Weights of a small transformer language model: 8 layers.
Each number is 128 + 24 x the weight over its row's rms, rounded and kept within 0 to 255. Layers, rows and columns count from 0. The size above them is the row's rms in percent of the matrix's.

# layer 5 MLP down (transposed), 1152x576, rms 0.0986, rows 402-468, columns 64-95
size [ 96 104 100  94 100  99 117 104 103 110  92 103 109  99  95 103  98 102  97 115 105  99  97 105 102  80  94  96  82 104  98  93 105  97  95 108 108 100  99  98 104  99  94  90 101 106 104 103  94  99  92 100  90  97  97 104 109 102 104  95 106  98  81 105 104  95  96]
[[103 107 153 129 111 125 122 146  91 137 151 127 146 109 172 133 129 125 130 123 160 124 166 162 124 158 118 155 157  66 130 151]
 [122 112 110 179 125 100  98 122 217 164 121 103  98 133 113 145 159 162 149 132 166 141 138 121 150 127 130 119 126 145 101 161]
 [153 144  69 113 134 145 152 105 127 162 127 118 129 115  93 127  67  81 146 144 151 103 134 103 140 102 146 141  73 163  99 114]
 [168 122 144 133 155 124 126 139 112  94  93 122 116 127 157 160 123  96 160 155 141 131 110  92 136 123 131 115 136 122 132 130]
 [174 135 117  91 112 147 157 142  77 121 135 142  88  73 143 127 151 126 134 163 142 176 117 147 103 131 116  97 121 115 148 102]
 [125 108 106 117 146 152 110 167  89 119 135 154 117 138 175 122 127 107 114 131 163 106 141 157 130 109 116 159 149 133 124 155]
 [157 104 150 121 126 105 114 174 135 145 147 127 112 146 127 161 126 104 119 131 178 118 112 107 153 174  99 118 155 131 145 168]
 [144 155 105 143 119 152 101 113 139 149 139  99 135 123 123 105 107 137 147 121  97 146 108 163 105 119 104 158 154  71 145 127]
 [165 137 107 115 108 128  83 155 148 138 138 137 157 131 140 121 183 116 192 162 161 152 149 166 116  79 167  87 132 101 112 149]
 [136 129 132 132 113 106 132 143 147 148 107 113 132  87  76 142 159 132 125 168  81 110 151 145 141 105 126 123 136 130 131 154]
 [ 92  92 135 110 166 160 150 156 117 116 165 142 122 117 136 164 108 130 116 110 127  88 136 160  95 113 126 176 115 134  90 124]
 [185  92 193 141 106 154 156 148 104 172  94 174 138 130 164 147 106 101 104  73 103 118 152 132 127 128 141 160 154 165 149 114]
 [107 109 171  96 122 130 124 151 131 153 185 149 103 110  80 120 122  97  88 128 169 142 101  83 159 141 100 102 153 102 145 152]
 [142 144 131  94 105 134 129 108 141 123 123 125 112 134 145 132 136 101 140 119 133 140 123 107 141 133 104 134 133 136  80 154]
 [115 152 104 129 144 112 138 128 116 106 122 127 122 119 136 126 104 175 141 174 150 137 131 128  86 155 154 136  98 103 177 114]
 [104 143 105 123 162 163 162 119 144 135 150 110 117 113 117 138 102 122  98 182 126 129 159 134 113 139 133 107 141 167 144 107]
 [166 165 121 134 153 137  74 144 123 142 151 132 140 146 111 180 101 146 114 148 136 153 140 107 117 166 172  79 137  84 160 170]
 [106 163 128 129 152 132 109 149 112 107 104 114  97 152 137 113 142 108 106 132 151  88  96 175 101 162 131 106 114 141 126 141]
 [ 95  92 139 118 143 109 113 108 115 127 148 120 106 129 134 146 163 147 127 141  94 142  99 128 138  92 146  98 150 159 142  91]
 [114 130 111  85 145 102 151 160  92  90 125 122 127 196 101 134 133 140 153 120 143 136  96 154 174 139 155 127 128 153 152 143]
 [119 150 126 155 109 103 127 144 118 149  74 135 111 129 111 172 187 145 145 112 135  98 165 154  80 132 142 136  99 138 147 163]
 [155 150 124 134 121 134 144  94  91 153 160 120  94 142 142 143 177  93 158 105 160 152 145 199 115 120 190 120 145 128  80 117]
 [119  95 137 143 168 144 129 173 112 124 105 147 118  88 103 113 134 132 143 135 106 150 145 153 168 112 110 118 127 157 131 151]
 [126 148 158 102 131 157 147 143  83 151 149 126 178 169 156  92 112 148 174 128 141 126 103 120 139 171 139 128  82 128  99 105]
 [124  93 132 128 192 144 165 127 120 108 120 176 146 106 130 100 130  59 158 117 155 128  90 138 132 149 115 115 170 149 121 188]
 [128 172 135 128 115 113 131 145 114 159 147 132 143 120 140 121 115  80 145 125 127 138 159 100 159 187 166 109 183 110 131 160]
 [126 106 153  85 117 133  98 127 121 163 164 119 122 128 136 183 122 115 127 164  81 104 112 157 114 139 153 155 121 149 186 111]
 [137 125  83 136 125 111  91 111 159 156 115 155 129 132 123 128 128 125 142 155 103 127 130 133 142 143 137 121 118 169 129 130]
 [173 111 161 143 119 129 128 145 148  98 119  99 128  92 139 145 134 110 136 120 124  93  99  65 150 108 135 130  88 112 150 216]
 [ 59 132 139  98 123 155 101 143 131 116 141  98 103 105 126 139 118 120 158 122 115 149 134 124 171 122 127 147 112 144 174 166]
 [132 110  57 137 117 129 153 113  99 161 101 124 202 173 159  87 154 159 150 142  89 111 135 117 119 117 147 129 175  91 122 137]
 [134 113 131 109 114 109 153 138  97 137 113 122 167 143 126 110 107  98 141  75 138  92 121 121 124 186 121 100 121  69 143 169]
 [ 92 148 127 134 160 109 154 113 142 175 145 141 132 180 128 148 135 155 153 102 117 142  87 118 104 149 104 152  92 130 105 159]
 [104 108 148 135 163 169  96 117 129 156 143 158 172 138 141  93 135 132 150 119 135 146 166 153 122 162 153  98 121  77 141 113]
 [126 141 147  89 103 121 129 127 140 131 151 128 152  90 119 140 138 143 152 140 104 112 171  75 133 124 135 105 107 125 168  99]
 [118  95 126 142 136 145 134 126  84  82 126 171 134 132 155 112 131 114 120 167 156 120  63 110 126 179 126 144 146 112 137 101]
 [131 106 118 100 135 124 112 106 113 104 116 106 111 138  98 172 145 142 125 135 115 165 153 111 144 156 145 128 111 160 136 102]
 [112 117 136 107 152 148 140 149 175 151 118 101 101 108 107 131 136  97 152 129 121  80 116 137 131 188 137 137 160 111 163  99]
 [120 127  99 121 105 115 102 110  99 140 114 124 114 155 150 147 139 122 149 210 175 104 149 130 115 176 115 125 153 121 131 117]
 [111 157  95 145 125 147 179  79 101 125 125 133  72 123 117 102 145 137 131 152 111 110 126 147 208 159 125 125 151 170 130 148]
 [125 133 110 129 114 143  99 138 136 132 152  98 109 130  76 102 109 142 134 155 129 120 107 100 114 124  72 161 118 145 136 136]
 [136 129 143 168 100 136 153  63 142 114 166 130 164 149 132 101 129 108 149 114 138  98 137 131 118 168 124 146 113  84 109 124]
 [111 144 131 157 117 158 117 162  75 129 111  87  98 146 112 106 105 103 125 131 121 128 154 119 171 158 136 135 139 174 161  78]
 [ 96 112 137 137 122 142 158 135 125 189  92 111  77 120 141  86 114 108 140 134 127 126 152 154 181 131 108 152 151 154 110  69]
 [117 155 112 125 105 132 122  94 137 118 130 143 159 126  95  95  98 115  99 105 131 126 115 144 141 119 109 103 191 144 120 121]
 [146 119 169 161 165 138  99 132 153 136 137 169 132 122 147 136 154  96  97  93 141 123 167 161 176 136  94 143 115 137 161 131]
 [126 154 113 150 191 129 162 111 146 136 138 156 133 111 114 148  93  82 116  96 139  90 169 142 128 115 105 150 123 134 129 131]
 [103 151 173 124 142 111 133 118 152  88 173 114 135 121  96  82 102 125 141 157 150 172 174 148 129  91 105 170 119 134 139 174]
 [ 82 104 128 132  85 160 138 104 101 142 112 130  74 155 116 177 110 139 151 150 112 114 109 116 157 124 144 108  94 109 166 107]
 [143  95 117 151 120 112 128 119 117 151 142 143 129 121 148 110 105 125 123 112 185 145 105  99 162 140 148 160 126 111 112 142]
 [126 159 112 123  97  81 134 141 122 164 141 117 129 116 151 130 142 124 121 141 115  99 129 134 127  75 112 166 149 179 148 132]
 [124  99 138 192 167 121 131 133 160 116 138 106 129  74 124 118 163 118  65 163 167 149 124 162 144 107 138 124  99 164 130 149]
 [167 109 141  91 135 115  92  51  94 134 134 135 126 148 123 131 136 128 147 103 117 117 136 125 199 132 151 134 160  96 136 121]
 [ 99 106 142 173 154 125  94 173 115 148  97  99 151 131 139 145 162 143 126 166 113 150 129  67 153 158 119 174 137 154 124 160]
 [122 129 134 148 165 114 181 121 144 148 143 134 126 123 139 128 118 115 150 118 138 119 146 140 128 136 125 119 138 104 101 132]
 [115 135 111 129 164 157 196 112  92 116 139 140 151 123 124  90 159 127 116  85 130 132  84 134 152  76 114 111 178 151 132  76]
 [117 123  93 113 117 117 120 133 138 102  74 109 125 168 102 165 133  91 109 167  95 134 118  94 138  85 136 136 160 157 131 140]
 [121 142 135 109 113 109 111 106 123  96 126 121 118 129 166 129 105 136 137 160 117 133 161 127 145 109 134 146 156 118 153 112]
 [ 83 151 136 122 104 162 130 117 187 167  97 125 148  93 157 177 114 111 123 138 127 155 177 102 134  87 129 130 142 152 144 125]
 [148  99  89 141  85 153 107 120 137 162  96  92 121 149  96 120 159 146 148 137 123 144 125 146 156 141 109 137 110 173 102 145]
 [100  98 140 136 136 150 141 138 133 114 125 141 133 144 113 141 111 131 122 145 106  93 108 122 167 125 117 148 103 149  87 101]
 [156 134  97 117 136 112 134 106 127 128 146 135 151 169  66 114 148  74  63 146 136 117 108 102 116 137 118 156 108 136 126 124]
 [130 188  94  96 121 171 127 126 133 138 111 114 144 149 139 144 131 114  88 149 106 124 141 125  92 184 184 164 113 116 126 125]
 [122  93 150 110 128 134 158 118 174 128 130 129 121 137 145 115 106 151 154 130 114 119 131 132  96 142 117  99 128 121  82 107]
 [156 128  97 148  72 120 122  83 141  99 131 128 106 156 136 117 124 179 123 148 144 150 137 126 151 150 136 121 145 127 126  85]
 [129 125 118 143  84 155 135 159 146 119 155 116 143 123 108 135 126 167 161 123 137 100 119 160 139 104 102 150 126 158 125 123]
 [119 140 142 139  99 151 154 187 146 132  86 140 141 115  72 160 137 143 161 108 142  83 157 149 111  80 155 150 142 120 138 178]]
# layer 5 MLP gate, 1152x576, rms 0.0967, rows 403-469, columns 64-95
size [ 98  98  97  97  94 101 107 105 109  95 104 102  92 109  98 105 103  95 105 100  99 100 117 104  98  97  90  91 102 103  86 105 108  91 109 100  97 100  96 103 103  91  97 118 108  99  98  96  97  99  97 100 104 114 103 105 112 100  98 100  94  83 105  97  92  98 104]
[[136 147 104  84 105 114 134 144 135 105 143  98 106 144 149  88 143 111 125 143  86 153 143  97 114 176 126 117 122 101 140  97]
 [151 128 154 124 111 151 120 145 134  87 172 163 144 121 167 180 113 120 144 120 136 140 178 110 125 183 143 124  84 156 151 126]
 [113 152  97 133 202  78 121 115  84 122 146 129 126 134 152 152 141 128  90 114 109 152 113 132 118 122 122 168 115 127 132 122]
 [128 110 102 201 126 109  99 125 180 125 160 100 167 197 115 120 122 116 105 149  97 163 127 143 133  87 127 188 103 124 118 121]
 [121  69 168 104 113 127 109 151 129 126 113  87 156 129  96 147 120  77 104 120 119 134 117 106 115 106 139  58 113  65 125  91]
 [114 188 111 141 132 154  95 135 161 111 150 156 132 145 147 133 142 138 144 150 101 156  96 164 107 151 119 119 143 124 100 123]
 [115 160 125 137 144 127  94 136 147 133 123 135 120 100 126 168 164  81 151 157 140 119 169  84 134 113 115 100  99 126 134 155]
 [110 147 100 104 124  84 103 116 106 135 132 134 153 118 128 175 132  84 142 154  78  98 132 132 149 126 110 143 158 133 148  88]
 [141 152 149 110 118  96 105 176 133 158  94 108 130 146 120 122 156 149 114 132 106 111 159 178 112 154  97 124 136  99 184 156]
 [139 157 152 100 151  78 141 135  96 123 143 109 142 147 147 123 115 124 146 133 133 134 142 182 143 121 152 114 113 131  97 122]
 [ 84 139 113  84 111 112 131 127 123 110 136 141 116  99 113  87 149 138 148 145 149 122 116 109  91 104  95 121 123 100 117 139]
 [ 92 110 141 154 132 154 112 165 118 146 105  87 129 154 132 159 135 142 132 115 146 127 137  97 114 160 147 159 158 102 133 120]
 [124 104 167 107 119 147 110 158 122 129 130 137 106 113 137 124 101 102 165 109 175 170  99 112 109  72  75 115 102 105  77 122]
 [115 125 142 118 103 135 121 113 145 127 122 118 137 104  98 134 108 125 126  58 127 116  96 139 124 121 161 119 143 117 167 116]
 [121 116 129 149 131  65 139 160 108 105 112 107 124 174 164 156 170 117 137 141 123 152  83 123 102 133  74 154 122 111 143  91]
 [137 137 109 113 142 161 141 145 137 124 128 146 162 157 141 115 128  92 179 120 116 159 160 108  96 153 113  99 140 140 199 144]
 [114 124 158 141 116 143  94 160 139 147 176  95  99 124 121  92  70 107 170 131 150 124 133 119 137 115 122 122 101 204 147 127]
 [143 167  59 127 101 123 128  71 129 190 153 159 155  91 143  98 128 127 173  89 145  81 137 114  88 123 156 121 101 122 164  93]
 [131 141 148 122 168 135 116 122 137 130 120 102  88 114 111 124 113 124  89 150 134 141 107  95 118 129 108  89  85 106 140 107]
 [139 131 150 177 172 101  94 130 135 160 136 110 168 105 151 155  76 147  86 153 100 147 158 121  99 164 139  78  86  87 130  84]
 [109  84 133 149 169 126 127 142 149 132  93  88 118 137 162 145 116 107 169 165 131  77 128 164 114  81 148 130 127 151 128 154]
 [138 143 134  94 120 100 111 101 151 126 133 159 127 167 124 135 102 177 109 141 100 125 136 108 129 169 154 133 157  80 108 179]
 [186 114 126  87 128 103 124 152 107 127 130 108 128 134  89 120  96 115 118 119 134 147 151 156 134 124 127 115 159 164 110 108]
 [102 157  89  97 111 110  86  95 173 116 125 104 100 148  90  99 107 131 115  89 138 106 101 140 120 114 109 122 140 156 182 142]
 [ 80 164 154 101 139 124 136 141 136 108 165 156 146 110 107 131 128 108 114 122 122 128 141 124 170 122 110 102 118 108 132 139]
 [143 157 169 113 136 120 140 162 131 142 161 128  85 127 101  99 123 107 110 121 174 133 190 117 115 134 134 109 129 125 144 135]
 [112 123 127 141  91 114 144 150 100 150 104 111 114 114 116 149 112 115 138 131 121 156 106  59 122 155  63 121 133 118 164  94]
 [160 172 128 102 147 156 108 163 122 120 146  59  91 133 123 119 129 142 144 142  85  64 119 146 140 139 167  96 152 128  65 138]
 [143 134 154 143 138 147 101 150  90 120  91 105 136 122 125 122 160 129 137 120 164 113 160 148 121  85 120  85 124 135 110 137]
 [134 100 138 117 148 135 117 128 127 142 120 129 129 164 146 111 154 175 139 128 101 125 118 150 144 108 130 151 140 126 118 126]
 [160 124 118 130 105 119  97 129 150  74 138  98 139 129 141 136 144 113  96 145 113 103 130 142 149  94 153 107 104 137 114  78]
 [ 77 154 126 119 106 144 130 144 114 134 116 110 149  75 120 147 149 157 136 132 150 119 104  96 112  96  91 144 112 139 123 140]
 [120 102 127  80 135 124 167 121 113 140 153 127 115 134  81 130 148 116 167 173 109 137 149 116 122 149 148  98 131 145 131 136]
 [121 116 102 138 131 140 104 134 168 149  68 115  91 170 130 118 175 124 119 124 125 119 138 116 129 122 149 116 153 104 129 120]
 [123 149 122 139 113  91 144 143  82 128 146 105 100 119 154 105 126 143 125 144 117 114 151 158 119 158 126 128 102 116 102 110]
 [126 139 148 133 108 115 110 106 129 101 142 162 126 165 148 162 163 169 138 136 126 137 113 126  70 144 157 146 148  96 121 150]
 [ 70 126 114 139 115 106 104 148 128 113 152 135 104 142 104 149  54 127 194 148 131 131 121 161 156 165 157 128 153 120 153 101]
 [157 154  99 128  77  85 100 115 122 138 162 119 124 169  98 137 133 161 176  97 114 111 110 189 133 138 138 110 137  99 132 101]
 [123 101 163 144 131  91 138 170 155 208 166  81 167 154 116 120 114 111 169 131 124  74 117 126 172 116 113 148 157 144 134 122]
 [140 133 100 146 166 148 109 112  98 141 165 119 127 120 148 174 109 176 106 106  96 179 147 102 159 190 137 158 115 157 121 129]
 [162 129 142 127 112 130  85 104 106 126 144 107 170 122  96 117 123 120 169 151 131 139 146  88  84 114 110 130  93 113  79 138]
 [160 132 139  92 134 149 117 138 162 119 105 142 167 153 106  98 122 129 106 179 144 117 126 145 125 114 127 132 118 143 139 101]
 [112 127 142 144  89 133 144 119 113 121 103 135  95 140 152 124  87 155 169 134 146 171 182 130 153 167 139 148 169 124 129 120]
 [107 140 144 117 128 129 120 154 144 159 159 146  70 129 128 165 135 122 181 123 133 126 118 118 117 117 132 107 104  79  92 133]
 [127 158 156 137 113 130 169  83 127  93 119 160 106 149 131 141 127 163 149 168 139 157 122 159 125  97 130  99 145 105 130 113]
 [132 185 136 106 116 137 150  91 164 166 152 128 115 131 110 126 141 104 122 131 125 138 142 144 141 138 102 125 123 147 145 136]
 [102 156 150 148 128 114 139 135 124 143 113  88 120 122 151 112 187 129  98  93 127  98 146 139 179 148 111 154 164  91  89 128]
 [102 139 149  77  98 107 144 108 179 141 150 158 145 161 113  93 102 115 115 129 121 134  79 136 118 113 160 104 128  94  87 141]
 [129 120 126 151 111 134 115 123 138 137 133 131 125  94 107 120 109 103 131 133 138 144 133 143 136  91 103 147 132 114 117 107]
 [154  96 125 110 113 108 131 135 172 127 151 147 111 114 109 110  91 101 138 127 168  95 164 135  87 111 105 150 135 105 163 152]
 [152 148 140 133 140 119 100 118 116 140 130 178 136  91 108 116 101 103 182 130 146 140 156 116 119 164 121 105 178 153 122  87]
 [139 136 104 198 112  88 120 176 113 151 116 109 163 153 112 140 155 136  89 124 119  98 104 127 115 131 133 124 117 140 110 142]
 [110 114 151 121 135 158 132 111 138  99 127 130 148 122 101 187 114 129 132 137 123 126 121 113 147  96 112  86 128 148 141 112]
 [111 178 112 141 131 149 154 147  97 172 143  73 124 117 109 133 104 128 138  90 117  91 152 117 143 111 135 134 132  72 141 125]
 [ 68 116 148 119 161 110 133 100 110  99 102 143 139 182 110 158 155 115 105 142 130 125 127  82 116  96 147 126 148 126 137 148]
 [152  94 154 169 150 153 134 146 112  88 143 143 119 116 144 132  95 153 131 112 112  95 149  96 136 148 111 114  96  98 149 113]
 [ 98 106 151 135 165 124 131 170 109 116 177 130 148 136 156  87 115  94 125 150 161 148 142 125 177 134 112 146 133 147 106 159]
 [110 141 108 139 133  84 119  99 105 129 137 122 128 126 131 107 125 107 174 119 142  83 133 126 127 122 103 157 146 138 126  70]
 [123 122 118 153 127 174 101 147 137 148 163  99  88 146 145 163 117 139 156 126  95 149 143 110 157 142 120 104 142 137 157 136]
 [166 143 127  95 144 136 142 124 143 116 157 178 165 129 117 105 101 149 139 133 157  91 119 108 138 157  90 158 131 115 172 126]
 [134 102 122 140 112 134 135 137 122 141 136 124 121 154 139 135  98 126 147 129 146  95  97 151 145 101  98 118 118  61 152  80]
 [151 131  98 156  88 111 127 122 146  65 108 104  96 109 133 122 148 119 130 119 119 125  92 114 140 137 128 130 155 112  95 163]
 [106 151 118 130 147  87  93 115  82 130 118 103 124 152 144 138  88 141 124  95 126 125 102 144 162 114 142 131 117 179 114 114]
 [113 116 177 157 101  99 114 108 126 169 122 174 141 128  80 114 126 137 108  75 136 107 102 104 113 158 147 102 150 138 168  96]
 [142 118 116  87 118 128 112 117 161 122 169 143 113 131 102 133 149 181 122 162 152 154 110 138 129 130 129 119 124 141 146 146]
 [110  98 120 119 122  94 122 102 137 114  98 153 128 119  84 155 140 100 137 124  86  93 110 159 130 141 146 104 154 139 146 146]
 [138 148 116 141 115 121 104 133  98 155  88 125 160 148 162 154 158 131 129 128 104 163  94 103 113 139 125 110 111 140 160 140]]
# layer 5 MLP up, 1152x576, rms 0.104, rows 403-468, columns 64-95
size [100 100 101 101 102 105 106  98 105  90 102 102  88 114 100 101  94 103 103 102  91 102 124 104  93  94  94  94 100 108  96 101 101  92 102  96 102  94  97 103  98  96  97 111 106 100  99  92 100 100  96 102 100 107 101 107 110 102 100  98  95  90 110 102  89  94]
[[142 141 112 144 144 162  95 143 114 125 124 176 131 108 148 103 141 115 124 143 159 148 112  76 159 109  98 165 106 161 133 147]
 [132 136 126 154 123 152 138 157 131 142 138  90  97 115  93 111  99 118 133 114 108 160 130 108 138  97 122  60 131  90 122 133]
 [123 135 120 124 109 106 103 140 138 142 137 132  96 131 128 153 121 109 103  81 105 118 155 163 131 158 110  97 106 148 144 133]
 [113 139  87 154 179 112 114 119 128 110  98 138 128 110  76 149 104 119 104  95  92  99 113 137 130  83 115 102 142 128 139 129]
 [152 150  84 178 123 145 107 146 135 121  72 119 114 139 129 102 121  39 152 139 109 146 124 105 105 104 133 121 145 168 148  88]
 [181 130 145 100 132  82 163 150 129 117  82 143 154 128 111 146  68 102  73 132 134 162 177 143 139 122  96 150 112 111 131 136]
 [140 123 108  79 166 157 108 156 110  94 127 121 160 172 110  99  95 118  81 127 161 129 109  85  95 156 119  94 102  95 129  90]
 [127 129  89 144 159 116 119 127 163 140  99 110 129 116  99 127 137 104 123 144  72  92  73  70 124 164 149 153 135 125 177  92]
 [113 126 119 140 126 124 136 133 136  81 123  95 114 128  96 164  88 144 131 145  95 110 153 172 134 119 102  94  95 132 152 126]
 [154 149 125 141 137 134 111 126 151 112 108 119 131 172 116 164 116 120 108 145 104  63 123 100 129 134 124  97 140 167 129  85]
 [110 128 128 145 175 134 161 165 118 109 115 150 105 154 102 103  76 112 119 136 108 155 106 131 104 146 109 119 111 124 148 139]
 [133 122 132 132 112 127 167 124 130 117 139  83 107 112 156  81 144 109 113 119 130  70 119 132 138 141 139 135 103 151  88 100]
 [160 133 132 125 155 147  95 129  73 138 111 137 133 133 133  83 172 144 125  81 139 135 100 155 130 120 127 130 124 139 145 108]
 [ 89 115 190 121 114  96 187 167 154 154 145 117 175 123 154 150 168 116 107 120 129  93 119 125 132 157 127 129 137 158 143 117]
 [152 166 117 141 145 133  69 105 137 112 158 177 106 116  86 115  98 133 100 157 132 137 108 153 140 104 162 126  95 101  95 151]
 [ 48 131 146  87 139 141 183 143 121 124 103  98 124 120 112 144 107 103 135 131 131 114 159 157 103  90 119 121 121 124 134 147]
 [123 108 133 119 144  89 143 132 155 160 143 144 132 179 127 131 121  94 120 130 101 132 139 138 170 123 171 167 120 138 133 163]
 [103 119  68  97 162 144 155  82 158 115  98 112 135 153 100 107 134 126 106 155 132 159 131 126 138 109 113 119 100 154 118 141]
 [110 132 101 141 164 141 132 193 111 117 137 116 129 115  83 153 139 100  77 126 103 157 137 117 109 111 148 100  99 103  67 111]
 [139 124 127  96 113 147 144 126 129 164 134 144  89 180 117  93 118  99 113 124 146 142 117 130 134  96 128 156 156 119 167 130]
 [167 121 118 153 153 142  91 116 131 135 103 107 143 100  91 132  70 166 106 142 166 108 134 110 122 123  90 137 132 130 132 144]
 [122  95 149 145 129 115 153  91 119 140 102 141 149 127 129 132 171 137 139 154 146 130 166 137 181 141 133 136 108 102 121 148]
 [130  98 133  91  98 107 159 106 133 116 140 121 112 128 102 127 153 100 117  91 100  84 140 152 160 174 142 149 145  88 115 142]
 [121 140  69 128 169 147 146 108 133 114 149 133 134 124 119 103 110 129 156 152 107 114  86 153 178 118  73 154 127 142  60 122]
 [130 141  90 111 136 124 159  70 116 137 120 114 124 119 148 125 132 144 100 114 133 112 149 110 102 118  96 136 117 163 112 119]
 [143 115 131 134 129 100 155 172  96 122  70 125 134 154 147  92 108 145 134 106 156 112 133  92 132 101  94 111 162  81 113 152]
 [107 129 151 114 111 132 157 120  95 115 106 118  94 121 110 136 139  88 102 131  99 132 107 107 133 167 118 143 143 115 131 120]
 [116 133 143 125 128 167 124 108  79 115 101  96  98 136 128 112  75 129 171 150 116 138 122 173 186 151 142  95 135 162  71 140]
 [149  99 167 149 151 122 129 172 126 132 185 164 138 111 121 115 143 113 113 162 129 131 174 125 140 119 190 122 112 130 115 115]
 [138 164 120 126 132 111 165  99 131 164 172 173 108 117 104 155 127 131  81  79 155 112 130  98 108 155 146 165  87 101 144  59]
 [129 145 105 127 143 121 153 159 149 102 134 109 139  90 136 133 139 141 146 117 128 113 126 127 156 126 117  89 118 115 148  55]
 [124 124 152 105 105 146  99  87 105 108 115  84 123  77 119 171 140 130 134 130 103 146 143 119  98 125 106 154 128  85 108 141]
 [151  81  94 132 108 116 134 103 144 101 125 115 104 114 152 137 112 132 112 122 122 108 131 105 136 106 134 180 112 130 131 153]
 [169 116 156 142 137 127  68 118 143 118 153 102 135 129 123 130 141 100 120 125 161 174 131  77 134 124 138 133 101 136 123 165]
 [107 146 138 155 177 152  85 140 147  89  95 147 165  93 122 140 106 121 155 131  80 109 123 163 161 124 119 117 131  98 153 151]
 [126 102 108 143 118 116 118  94 165 154 131 137 128 149 175 110 132 166 140 124 138 104 122 135 144 120 105 115 121 134 109 149]
 [119 124  94 159 145 124 118 141 116 118 189 153 156 154 126 100  79 147  77 165 133 142 189 183 131 107 122 175 121 109 128 155]
 [136  98 125 137 119 116 162  68 128 114 139 174 157 134  93 114 156 139 159 123 142  94 134 145 136 127 151 121 140 171 151 144]
 [ 80 176 166 137  88 124 141  75 131 114 155 158 109 154 136 130 132 155 120  96 147 130 112 115 106 120 158  90 110 145 151 117]
 [167 104  90 109 170 142 197 136 128  79 121 109 128 119 122 106 108 114 127 117 140 150 129 114 123 163 107 143 172 129 126 103]
 [140 139 150 139 116 141 118 183 134 140 107 116 116 112 121 148 131 122 123 151 148 139 139 145 125 138 147 129  92 145 130 169]
 [141 105 138 144 135 101 125 136 140 104  67 149 151 167 132 176 143 127 117 191 114 133  99 131 134 112 118 108 112 130  94 125]
 [106 131 125 127 121 134 113 116 120 110 144 147 155 143 143 164  96 166 110 120 101 123 171 129 104 123 115 135  94 162 104 170]
 [127 179  80 164 117 108 129  66 120 111 156 127 122 146 150  92  92 106 116 141 118 104 168 158 123 131 122 140 149 183 145 126]
 [ 75 124 134 106 125 134 159 119  74 140  89 145  94 111  97 131 133 175 152 141 131 191 137 147 135 144 155  89 159  94  81 148]
 [144 154 103 156  77 128 129 114  81 145 157 157 123 154 105  70 130 133 146 128 155 124 167 139 138 111 150 119 100  97  77  94]
 [115 135 110 145 155 132 131 185  91 105 153 149 136 121  85  64 167 125 121 148 154  82 155 128 121 124 126 108 146 121 155 116]
 [149 146 154 111 133 139  97 142 152 104 135 115 131 119 165 130 125 113  61  80 141  88 115 130 142 102 130 143 127 100 167 141]
 [142 120  88 117  82 144 110 117 139 129 138  74  54 136  92 166 117 132  99 105  98 143  92 136 132 152 115 169 145 143  97 155]
 [109 150 134  75  95  94 148 154 124 127 145 130 106 107 115 142 162 135  98 130 153 139 160 104 136 132 165 101 138 141 115 156]
 [125 126 114 101 103 142  70  86 145 122 111 117 142 145 162  70 150 108 101 143 134 135 112 107 180  98  92 154 165 145 151 139]
 [136 121 153 126 126 158  90  67 130 132  96 151  81 119 124 131  77 119  92 132 162 116 120 120 137 158 105  89 142 125 151 111]
 [133 121 124 126 113 151 141 116 137 104 119 133  92 163 111 112 104 146 135 188 122 134 111 119 117 126  93 147 113 116 112  97]
 [111 145 109 170 122 164 115 141  88 149 118 134 110 127  81 134 131  98 164 135 156 136 130  93 141 122 157 167 114  96 144 148]
 [137 122 140 134 162 115 113 101 174 138 142 147 124 172 132  98 125 115 132 144 128 147 188 107  95 148 137 118 154 133 132 163]
 [112 134 142  90 145 136 136  98  96 123 112 165  87 160 149 148 173 104 153 131 121 131 114 134 120  82 140 137 106 151 125 143]
 [127 136 106 114 146 133 117 187  99 149 114 133 138 161 102 153 110 101 114  41 154 102 130 168 109 129  98 105 121 119 139 121]
 [109 110 108 106 102 175 113 151 169 142 108 157  89 145 135  85 138 141 132 126 145  98 109 164 200 124  85  79 155 161 181 139]
 [ 81 134 134 150 147  96 135  88 126 133 106 104  93 137  97 148 144 111 134  97 109 151 138 103 112  71 161 100 164 136 138 146]
 [124 168  88 165  57 128 109  96 160 135 207 112 140 115 105 129 102 103 103 146 138  93 134 110 135  94 129 139 134 134 103  97]
 [116 128 119 111 135 145 176 150 113 124 137 100 104 106 141 124 119 147 146 102 149 129 105 135 140 154 121 101 128  76 114 118]
 [ 82 128 100 161 142 149 119 123 129 145  93 162 140 160 104 129 133 163 138  82 134 136 155 120 131 136 123 132 147 165 131  70]
 [153 113 129 127 186  81  89 140 119 150 109 152  97 131  94 159  67  92 121 152 134 153 131 140 115 144 129 131 100 156 126 105]
 [155 121  96 115 115 113 136 134 120 152 137 146 151 143 105 184 122 151 163 170 109 136 118 126 107 124  83 141 141 110 130 101]
 [ 88  72 123 117 161 136 107 102  99 139 103  91  87 160 138 117 165 101 129 130 135 123  94  94 117 141 143 106 125 128 151  86]
 [154 152 100  88 121 149 155 121 115  82  84 123 146 150 134 110 212 156  86 117 105 118 103  79 135 116 153  88 118 137 149  98]]